{"n_layer": 9, "d_model": 384, "n_head": 3, "n_kv_head": 3, "head_dim": 128, "d_mlp": 1024, "vocab_size": 2048, "activation": "geglu", "norm": "rmsnorm", "norm_place": "peri", "norm_eps": 1e-05, "positions": "rope", "rope_base": 10000.0, "rope_fraction": 1.0, "qk_norm": false, "attn_scale": 0.0884, "bias": "none", "tie_embeddings": true, "parallel_block": false, "extras": ["capped logits"], "init": "uniform", "init_std_qkv": 0.0228, "init_std_o": 0.00537, "init_std_up": 0.0228, "init_std_down": 0.00537, "optimizer": "muon_variant", "lr": 0.00148, "lr_mult_o": 4.0, "beta1": 0.95, "lr_head": 0.00685, "grad_clip": 2.0, "warmup_steps": 200, "schedule": "wsd", "decay_fraction": 0.814, "decay_shape": "sqrt", "final_lr_fraction": 0.05, "batch_tokens": 65536, "seq_len": 512, "doc_mask": false, "train_tokens": 591100000, "steps": 9020, "dataset": "wikipedia_en"}
Each number is 128 + 32 x the weight over the matrix's rms, rounded and kept within 0 to 255. Layers, rows and columns count from 0.

# layer 5 MLP gate, 1024x384, rms 0.0729, rows 1012-1023, columns 128-255
[[145 158  90 146 129 151 124 144 116 129 120  99 108  77 111  87 171 150 101 179  83 127  86 151 157 101 137 102 136 120 144 143 126 143 146  97 112 168 134 173 100 102 188 146 140 152 131 116 122 165 103 106 164 170  87  86 116 176 148 145 142  96 135  82 134 117 155 139 213 160 119 119 135  93 122 111 122  80 116 154 134 113 137 189  71 148 134  94  82  96  81 128 130 196 127 106 127 158 167 134 127 168 199 116 114 160  99  51  91 147 182 114 150  60 154 106 180 142  71 131  82  81 153 129 175  82 134 125]
 [150 147 141 113 167 165  92  97 125 118 160  91 151 112 136 108 147 108 119 113 145  93 138  89 106 197 114 106 132  93 153 166 104  80 103 127  98 130 184  67 143 106 115 103 138 114 132 116  98 107 122 122 146 194 135 192 194 149 124 176 200 142 145  80 123 172 141 156 118 131  88 159 191 161 135 104 141 112 147 106 160 142 149 180  98 141 126 119 170 107  89 138 117 174 133 145 148 159 141 124 120 148  92 141 177 127 149 134 102  82 149  63 134 162 138  82 122 108 125 174 147  94 134 144 137  78 180 138]
 [146 154 163 134 162  93  86 138 142 118 191 179 108  90 137 194 100  80  81 149 110 127 138 182 131  90  96  56 142 160 137 134 129  43 202 127 148 146 130  84 168  88 155 108  71 134 155  53 141  73 131 126  74 126 108 107 108 141 145 144 136 166 103 106 163 124 117 129 167 115 163 135 121  97 124 146 171 115 126 182 137 136 128 104 149  97 155 203 133 213 164  99 135 118 129  90 183 139  82 171 154  70 118 150 132 178 147 137 117  86  65 153  68 114  99 158  63 127 113 140  79  86 130 119 125 122 139 160]
 [107 151 133 165 126 120 100 124 106  83 155 106  89 102  74  55 145 122 174 112 137 164 132 103 154 112  81 156  96 142 108 181 109 129 160 132 143 109 113  99 114 146 158 159 122 183  94 132  72 121  89 164 139 146  95 114 133 168  97 161 171 141 141 191 106 140 123  85 113 183 186 131 109 100  80 101 133 127 129  78  80 166  93 123 126 179 120 106 134 121 142 113 120 111 125 109  84  98 133 196  64 161 105 154  98 129 160  95 129  90  51 166 166 122 131 142  70 106 126 130 120  91 137 126 116 156  90 145]
 [149 123 165 162 136 139 127 138  80 150 186 132 156  81 136 101 107 117 160 109 108  92  99 109 145 144  66  82 138 129 104 159 135 158 124 154 114  98  94 124 122 153 147 103 103 116 120 123 100 137 150  80 180 175 108 146  83 150 145 146 180 126 122 102 100 181 152 139 108 136 176 137 138 151 136 193 179  83 148 124  96 165 143 152 107  89 109 167 108 122  87  96 119 117  93  98 141  60 143 135 127 132 167 124 121 141 154 148  96  67 103  96  55 125 108 156 115  49 125 129  69 164 161  86  73 127  97 137]
 [107  97 124 129 127 142 163 160 115 106 117 134 110 122 105 116 131 130 138 124  78 170 173 168 131 117 160 122 122  99 131 123 147 139 129 142 107 127 142 120  96 190  88  95 124 122 130  73 162 120 120 143 119 154 135 126 112  91 125 152 115 152 126 120 130 169 114 146 122 158 156  85  99 105 112 145  99 120 181 120 142 127 129 138 118 149 120 143 156 114  63 127 136 154 124 123 160 153 124 136 132 132  94  88 149 155  87 136 103 125 156  92 111 152 157 141 138 109 139 113 115 121 173 153 109 141 143 119]
 [185  63 129 167 137 151 110 104 138 132 151 106 137 111 116 181  97 154 148 133  96 121 138  87 114 101 126 106 147 130 136  98 151 131 130 138 137  95 125 166 113 113 178 164  72 148 102 136 118 157 176 114 149 174 145 104 114 129  63  79 120 101  82 137  96 139 149 117 183 110 150 106 159 129 176 139 104  77 163 189 150 104 151 102  79 166 121 132 138 113 124  89 113 142 124  96  70 134  91 217 162 128 142 147 119 104  94  95 135 142 180  84 176 103 115 121 123 152 124  60 111 189 122 117 192 103 162 192]
 [134 121 131 169 101 167 116 102 118 155 159 134 114 175 130 145  91 112 101 151 200 103 118 164 109 133 164 147 230 128 144 130 145 128 153 131 154 160 135 119  58 176 140 137 120 135 143  99 190 188 148 136 155 149 121  72  74 151 104 155 114 132 115 120 145  86  60 171 133 185  70 152 153 129 156 108 106 143 177 146 133 161 110 122  82 116 113 158 150  83 114 107 165 127  79 155 128 119 190 102  84 156  86 151 162 154 141 138  79  82 144 108 110 162 110  81  82 169 121 180  95  98 146  76 102 145  72 146]
 [151 123 106 123 146 170 143 114 130 114 140 117 176 143 109 112 149 125 170 122  98 131 105 189  85 148  93  87 135 107 110 108  99 184 146 193 185 142 187  65 100 108 136 119 170 102 179 112  71 105 158 132 133 111  83 141  90 133 198 131  89 150 204 153 203 118  89 156  82 151  97  85 180 106 116 130 163  92 169 122 177 102 124 115 130 143 111 142 122  81 132 167 135 142 127 114  91  65 125 131 113  70  61  96  66 118 110  78 111 137 135 120 142 136 117 143 145 166 123 123 133 109 146 118 150 140 105 170]
 [153 120 149 156  96 105 113 144 102 116 166 150 197 141  77 139 153 201 132 105 121 140  89 127 165 156 161 145 177 116  98 161 107 115 128 121 123 133 124  88 118  87 126 129 110 137 159  85 127  91 143  80  80 106  93 156 153 167 115 148 142 133 121  98 164 156 109 114 188 122 106 115  94 108  64  72 156 104 126  76 123 196  24 137 139 113 112 117 155 124 136 147 114 144 107 125 113 156 182 212 178  97 120 106 157 145 118 156 107  98  68 104 108  79 147 108 135 170 156 117 125 136  93 142  76 123 111  90]
 [143 154 171 128 139 147 153 147 104 111 129 134 137 123 100 141 131  87 129  91 150  84 113 146 128  45 173 148 205 148 102 136 116 150 150  84  99 128 120 162  93 105  88 140 163 151 172 153 144 120 157  69 150 125  79  62 137 120  81 131 119 173  86  88 149 129  99 127 103 139 114 105 119 104  78 151 142  76  95 137 154 148 145 111 116  89 108 114 119  83 202 136 115 128  75 159 168 142 121 101 136  58 160 149 197 120 163 123  99  96 161 154 154 124 151 111 128  96  96 120 114 167 100 137 105 137 134 150]
 [127 123 108 135 119 117 155  91  86 113 134 120 149 143 158 118  63 180 155  97 109 123  89 120 169 156 108 131  82  88 112 170 157  72 119  92  70 100 170 118 144 108 126 140  88  69 115  93 132 102 134 132 143 145 179 134 131 147 175  99 175 113 143 139 125 181 175 131 172 134  50 173 120 155 130 141 175  90 166 126 140 134 185 145 131 112 133 137 168 101 100  98  82 109 132 170 127 118 165 133  86 126  81 102 143 135 197 187 120 161 175 145 209 172  99 131 147 118 118 143 187 155 144 139 184 173 125  86]]
# layer 5 MLP up, 1024x384, rms 0.0779, rows 1012-1023, columns 128-255
[[109  79 122 177 104 103 146 134 102 118 139  62 209 111 120 101 216  96  98 152 132 142 130 165 152 149 139  62 123 163 130  61 155 124 130 122 138 159 163  69 120  37 134  87 111 178 116 159 133 146  62 149 183 184 123 158  97 167 147 128 147 144 104 119  96 134 118 100  62 140 151 145 178 125 145 154 120 144  76 104 171 108  94  95 111 172  93 160 119 104 110 135  66 129 174 162  76  88 103 152 141 151 131 113  84 101 161 124 143 153 173 119 140 101 122 115 131 125  64 193  96 137 121 125 115 132 141 110]
 [166 180 162 118 145 151 148 115 154 124 155 129  99  98 151 108 121  44 104 154  47 143 154 103 117 137 107  72 134 156 101 134 122 172 169 103 124 126 124 142 148 153  59 132 162  85 144  95 166 156 125 146 161  95 200 118 135  86 119 185 146 147 157 148 168 119 128 119 104 154 163 150  88 129 100 171 144 117 126 141  67  92  73 108 139 104  69 157 159 172  75  75 174 168  65 118 125 183 107  94 153 173  92 108 163 175 119 122 130 179 138 137  94 105  98 110  87 182 105 109 150 122 106 121 179 160 105 179]
 [163 164 103 131 115 155 110 199 102 155 102 147 116 143 159 181  62 144 176 140 107  85  99 142 137 134 155 162 122 163  86 133 139 143  97  98 132  90 135 112 119 148 108 134 145 147 101 122  60 227 139  87 115 120 120 136 143 174 157 181 128 173 179 164 148  72 183 172 191 166 144 140 121 145 109 150 118 105 137  85 159 145 141 130  68 157  92 108  83 125  79 130 124 159 145 135  83 119 162 108 132 183  84 107 142 124 157 128  96 189 133 108 106 124 133  84 146 167 137 160  60 179 125  98 160  93  89 143]
 [112 161 162 138 131 175 104 142 112 113 168 164 175 121 115 151  90 130 133 166  97 147  63 105 102 151 100  98 118  88 118 114 129 135 117 161 113 100 156 111 168 151 132 142 164  99 114 139  92  81 138 179 168 121 166 150 109 133 136 143 121 177 195 101 117 108 154 118 157 144 149 122 148  76 143 120 132 138  77  86 148 170 124 178 132 117 143 144 103 190 135 159 139 125 144 143 125 155  69 154 118 117 122 116 160 123  99 118 176 188 149 146 145 160 150  92 105  68 116  94 142 157  77 118 133 153 130 143]
 [160 135 162 102  88 135 132 107 124 103  84 136 120 102 180 122  84  76 201 131 156 174 128 136 132 102 109  99 118  90 128 178 139 138  46 156 113 130 105 149 142  99 156 161 179 154  81 131 116  82 146 111 161  94 124 188 148 146  96 110 108 152  71 122 138 104 163 170 130 183 123 130 146 155 118 129 106 167 138 137 154 114 128 122  74 107 149 106 158 132 127 191 130 152 145 125 153  80 145 123 128 148 111 159 112 144  91 103 132 120 187 125 159  79  66 198  83 118 173 125 172 175 155 123 116 141 181 107]
 [156 143 136 128 125 132 123 114 145  82 160 131  96 120 178 145 157 117 134 138 172 110 148 148 122 123 108 127 112 111 106 145 121 168 133 114 139 137 120  90 117 120 116 115 131 118 113 139 132 148 126 116 131 153 133  91 108 131 129 129 147 118 160 149 130 104 128  80  92  96  99 150  82 139 177 168 120 110 113 121 130  99 170 120 101 159 148 129 180 128 138  97 134 149 163 147  87 123 143  85 119 100 150 143  86 142  97 112 176 172 154 149  57  76 171 133 146  97  99 136 127 178 113 103 116 125 116 129]
 [158 112 191 178 168  80 176 134 130 106 119 130  88 149  56 110 156 126  85  91 146 141 107 112 153 182  70 116  82 147 139 130 216 120 111  73 115  99 112 138 150 113 123 149 125 151 160 128 122 142 154  96 120 137 100 145 124 133 114 168  99 125 142  94  96 108 135 140 130  75 105 138 109 114 121 110  59 128 113 139 106 166 167 156 101 120 148  97 130 131 101 145 101 126 102 129 137 139  37 108 152 113 125 124 101 164 157 115 126 105 120 145 129  91 158 109 114 103 109 199 122  88  98 168 139 145 108 151]
 [ 89 118 143 123  77 127 141  96  86 181 149 115 129 124 115 135 149 168 164 145 139 135 170 102 152 120  83  91  98 159  93  85 131 137 147  88 117 124  89  91 151 149 137 135 127  93 164 148 136 167  93  97 117  74 100  96 100 126 159 168 158  88 148  79 160 137 150 147  76 143 127 161 134  94 176 100 130  81 100 126 159 143 136 140 100 142  48 125 133  97 183 136 108  98 118 142 188 122 163 122 143  92 138 119 159  87 190 155 190 159 134 166 173 106 184 137 113 118 174 128 133 110 133  99 172 173 160 115]
 [146 153 144 152  96 119 146 166 108 190  93 107 134  98  84 175  91 128  97 165  78 124 132 162 109  81 117 102 121 100 116 129 103 140 130  91 148 153  97 113 119 132 168 105  62 124  90 150  70 194  84 161 120 204  85 140 125  87 104 110 175 156 173 168 141 140 140 112 143 163 123  74  83  82 128  76 150 148 121 103  71 135  97 115 130 172 104 113  90 181 133 114  72 101 125 142 126 166 136 133 173 126 115  80 147 145 107 116 117 121 115 118 100 160 171  63 108 153 123  81 110  97 148 114 101 151 143 161]
 [189  98 175 144 135 121  99 132 139 154 116 177 248 159 124 107 151 180  90 152  92 119 155  16 133 177 140 121 130 147 147 120 160 151 135 151 117 107 166 179  92 108 136 117 101  95 185  83 166 151 110 140 161 119  97 106  87 177 185 130 169 156 207 141 104 104 119 180  79 160 132 128  72 132 115 107 131 162 116 111 170 110 113 130  80 135 179 167  99 114 159 151 138 105 115  87 129  89 164 200 164 109 119 143 152 159 125 145 146  93 136  91  64 156 121 128 176 162  75 200 116 113 144 104 166 143 151 111]
 [ 75 149 116  94  78 109 151 153 102 146 126 106 110 148 107 103  87 118 181 144 149 100 148  73 115 158 100 148 107  58  52 118 163 149 136 142 135 129 125  81 111 146 115  96 169 108 175 123  94 152 157 134 111 147 120 201 129 124 147 142 133 177 119  86 122 168 155 101 100 133 165 133 149 145 120 147 166 199 116 102 182 146 158 137 144 122 114 165  75 141  63 167  83  94 180 148  92 156  98  82 130 153 157 147 132  66 132 116 127 207 124 121 136 152  89 165 149  98 113 126  82 127  61  62 172 124 144 132]
 [100 109 117 134 110 118 143 130 117 141 155 101 126  84 143  96 184  70  93 147 118 194 153 119 132 130 109 150 111 194 124 166 135  92 159 124 179 108 122 132 107  91 112  80 153 113 115 150 153 176 112 114 150 134 114  78  71 195 194 133 127 161 147 135 122  60 154 131 148 181 114  88 128 186 138 126  81 154  99 109 186 113 135 103 114 124 121 131 186 134 118  99 144 150 136  67 121  82  98 122  85 146 164  47  95 149  96  78 124  95  60 119 159  83 153 100 136  89 136 121 162  89  78 121 126  79 153 178]]
# layer 5 MLP down (transposed), 1024x384, rms 0.0725, rows 1012-1023, columns 128-255
[[ 90 153 116 130 110  86  61 137 119 145  65 142 150 137 168 100 110 129 118  99 145 133 145 121 177 125 146 151 162 164 137 149 128 152 157 150 122 112 118 140 102 129 134  84 105  91 136 131 153 153 138 158  83 102 173 123 118  97 111 112 137 109 141 100  98  78 204 101  94  51 127 117 171  94  96 116  89 164 147 140 155 132 105 100  50  93 143 115 145 140  86 110 113 200 105 155 174 143 140  94 117 120 143  88 110 107  84 193 128 105 124 119 131 170 105 107 130  95 105 159 109 181 109 126 162 143 106 120]
 [159 132 138 103 140 141 112  86  76 165 127 150 119 162 103  80 119 140 160 114 121 138 150 100  73 116 145 133 134  81 149 161 164 174 155 137  96 144  79 118 112  95 124 124  80  83 218 122 108 115 179 137 147 125  95 225  66 179 154 143 220 119 168 132 186 156 138 134 161 131 148 155 104 114 102 130  99 123  89 152 127 109 142 119 119  95 113  91  66 107 112 169 109 132 126 164 154 143 145 199 115 157 184  89 127 111 178 134 116 132  74 126  93 120 159 126 120 127 147 173 111 117  51 120  76 121 146 139]
 [111 123  85 113 176 168 132 101 134 131 150 129 130  57 125 108  85 102  98 152  64 136  69 129 177 111  81 139 122 121 121 129  93 138 131 136 101 176 170 156 127 173 100 109 123 134 192 136 161 115 119  89  62 133 149 179 119 146 179 112 148 122  86 171  86 107 129 114 120 142 137 163 160 175 150  99 115 133 112 119 120 158 136 104 124  97 180 191 141 143 166 119 156 122 144 134 116 166 141 107 166  87 161 163 157 158  82  89 128  90 171 112  88 119 149 116 113 132 114 141 216 105 184 154 102 149 107 110]
 [ 97  98  96 145 147 126 141 140 115 109 112 155 135 191  69 146 123 128 146 177 123 174 144 156 158 127  64 157 128 143 169 115 118 127 192 134 110 147 167 116 133 150 157 148 150 183 143  79  90 194 143 117 160 161 101 134 182 118 147 143 119 147  51 196 135 105  71 184 152 162 102 132 131 160 154 176 136  80 158  60 161 145 156  86 151  45 115 128 116  93 116  92 205 158 128 110 126 123 130 162  67 163 132 189  96 120 109 100 131  86 125  99 116 141 155  64 110 122 165 139  97 129  99 129 123 112 155 123]
 [142 114  89 108 108 111 126  91 105 143  66 170  94 124 106 115 113 188 111 159 151 125 160 103 123 135 117 129  96 105 122 142 124  95 137 119  81  44 148 131 150  84  66 102 125  50  86 113 103 147 102 123 131 148 112 179 168 161 113 152  90  87 110 162  96 105 144 104  92 118  74 143 193 125 131 104  77 124 110 185 120  76  94 116 174 147 142 173 155  74 155 120 137 140  70  87 101 154 138 152 154 149 203 178 153 116 122 107 186  95  72 226 205 146 130 170 118 114 137 217 122 143 148 127 130 138 126 158]
 [144 131 102 126 105 124 142 148 118 155 100 151 130 105 102 125  42  95 132 123 128 128 117  98 126 135  78 129 155 203 142 112 138 129 204 167  87 142 161 146 195 112 148 145 124 134 146 118 108 117 133 142 121 134 134 107 127 112 136  90 142 127 151 137 118 156  98 153 176 151 128 154 111 117 127 124 178 124 106 134  83 139 117 119  89 127 126  80 148 103 152 157 107 147 113 109  93 179 114 141 120 137 122 129 121 126 161 145  38  83 114  86 196 116  73 153  89 141 161 161 127 134 165 173 148 104 136 116]
 [111 130 178 117 111 115 100  53  74  96 154 121 145 167 134 136 155 126 131 122 153 167  97 142 162  97 116  71 154 152 120  66 129 139 152 147  80 125  99 125  94 164 112 145 114  78  95 138 106 154 169 129 145 139  37 114 110 135 192 111 102 161 105 165 153 160 107 122 101 166 173 173 129 158 184 151 164 136 140 134 152 145  58 140 149  61  91 198 138 122 136  94 151 115 139 139 155  95 150 129 103 105 114 112  92 137 102 158 124 110 154 126 131 146 144 187  90  76  82 127 123 136 120 132 164 135 108 177]
 [192 151 121 102 193 148 111 122 108  82 175 145 149 124 135  92 149  83 133 124 142 132 104 157  89 145 100 113 156 121 103 126 134 138 139 127 152 131 122 110 121 142 141 156  98 125  66  81  89  78 141 205 142 151  85 161 145 165 104 153 100  78 117 169  78 114  84 120 112 124 135 109  47 109 114 140 113 154  97  41  87 160  89 149 130 160 141 133 200 181  89 167 145 142  65 127 117 136 179 103 181 146 107 154 107 163 152 112 108 133 174 130 110 135  85 128 132 101  70 119 103 129 143  98 149 168 142 111]
 [161  99 126 109  92 127 152 114 124 143 123 155 178 151 115 109 112 150 114 103  66  97  76 195 144 122 115 210  86  88 158 110 146 155  92 140 189  94 136  91 100  87  83 150 105 127 141  82 152 107 143 139 108 116 154 146 125 161 145  68 149 153 162 111 149 114 126 122 141 117 141 119 141 125 122 142 138 132 132  92 195 135 126 116  92 109  80  85  57 127 166 147 183 123 110 142 130 125 142 116 128 124 142 154 149 147  63 120 114 153 155 163 104 142 135 111  99 132 151 107 167 134 101 144 131 133 105 132]
 [158 105  29 126 160 138 144 190  97  88 129 134  85  99 156  76  99 103  65 149 190 146 152 111 138 143 129 172  70 165 151 107  62 157 186 141 170  87 128 137 168 158 137 148 126 173 102 144 142  98 152  89  89  97 143  78 167 122  81 123 111 172 140 160 159 149 130 134 134 101 126 143 171 134 120 110 117 140 117  81 152 122 175 109 138  77  56 128 126 133 144 136 129  83 123 147 179  81 152 142 125  67 146 146  81 129 115 161 119 118 100 163 114  81 183 163 172 132 112 103 139  94 178  61 113 115  86 154]
 [181  34 159 137 107 118 100  90 163  96 125  86 147 107  74 145 126 153 115 159  50 128  46 159 132 156 137 144 118 146 136 109 173 132  86 128 164 127 169 127 106 156 107 167  35 162  95 115 161 191 128 104 104 115 161 121  71 151 184 147 114 103 126 161 161 114 103 137 143 147  98 127 141 120 107 144 156 167 131 168 113 157 141 121 103 129 116 131 127  89 129 144 204 173 131  77  66 111 154 126 187 125  87  58  89  59 131 145 126 138 107 100  84  95 125 123 160 198 164 131 150 100 165 166 135 173 146  75]
 [123 104 137 139 100 149 145 106  81 164 102 138 117 103 154 120 136 153 158 116 130 136 109 120 111 122 107  65  97 100 171 157 123 158 109 117 120 100 171 137 134 109 108 131 151  80 150  63  86 138 126  93 118 102 152 135 113 133 205  78 154 118 160 123 176  98 136 130 158 121 160 107  95 154 110 112 158 165 164  90 138 141 179 143 112 162 160 145 174 130 112 127  57  49 140 123 138  98 164 151  72 122  93 104 186 128 111 173 157 124 175 106 189 197 102 141 168 200 121 162 145 181  85 100 133 185 137  80]]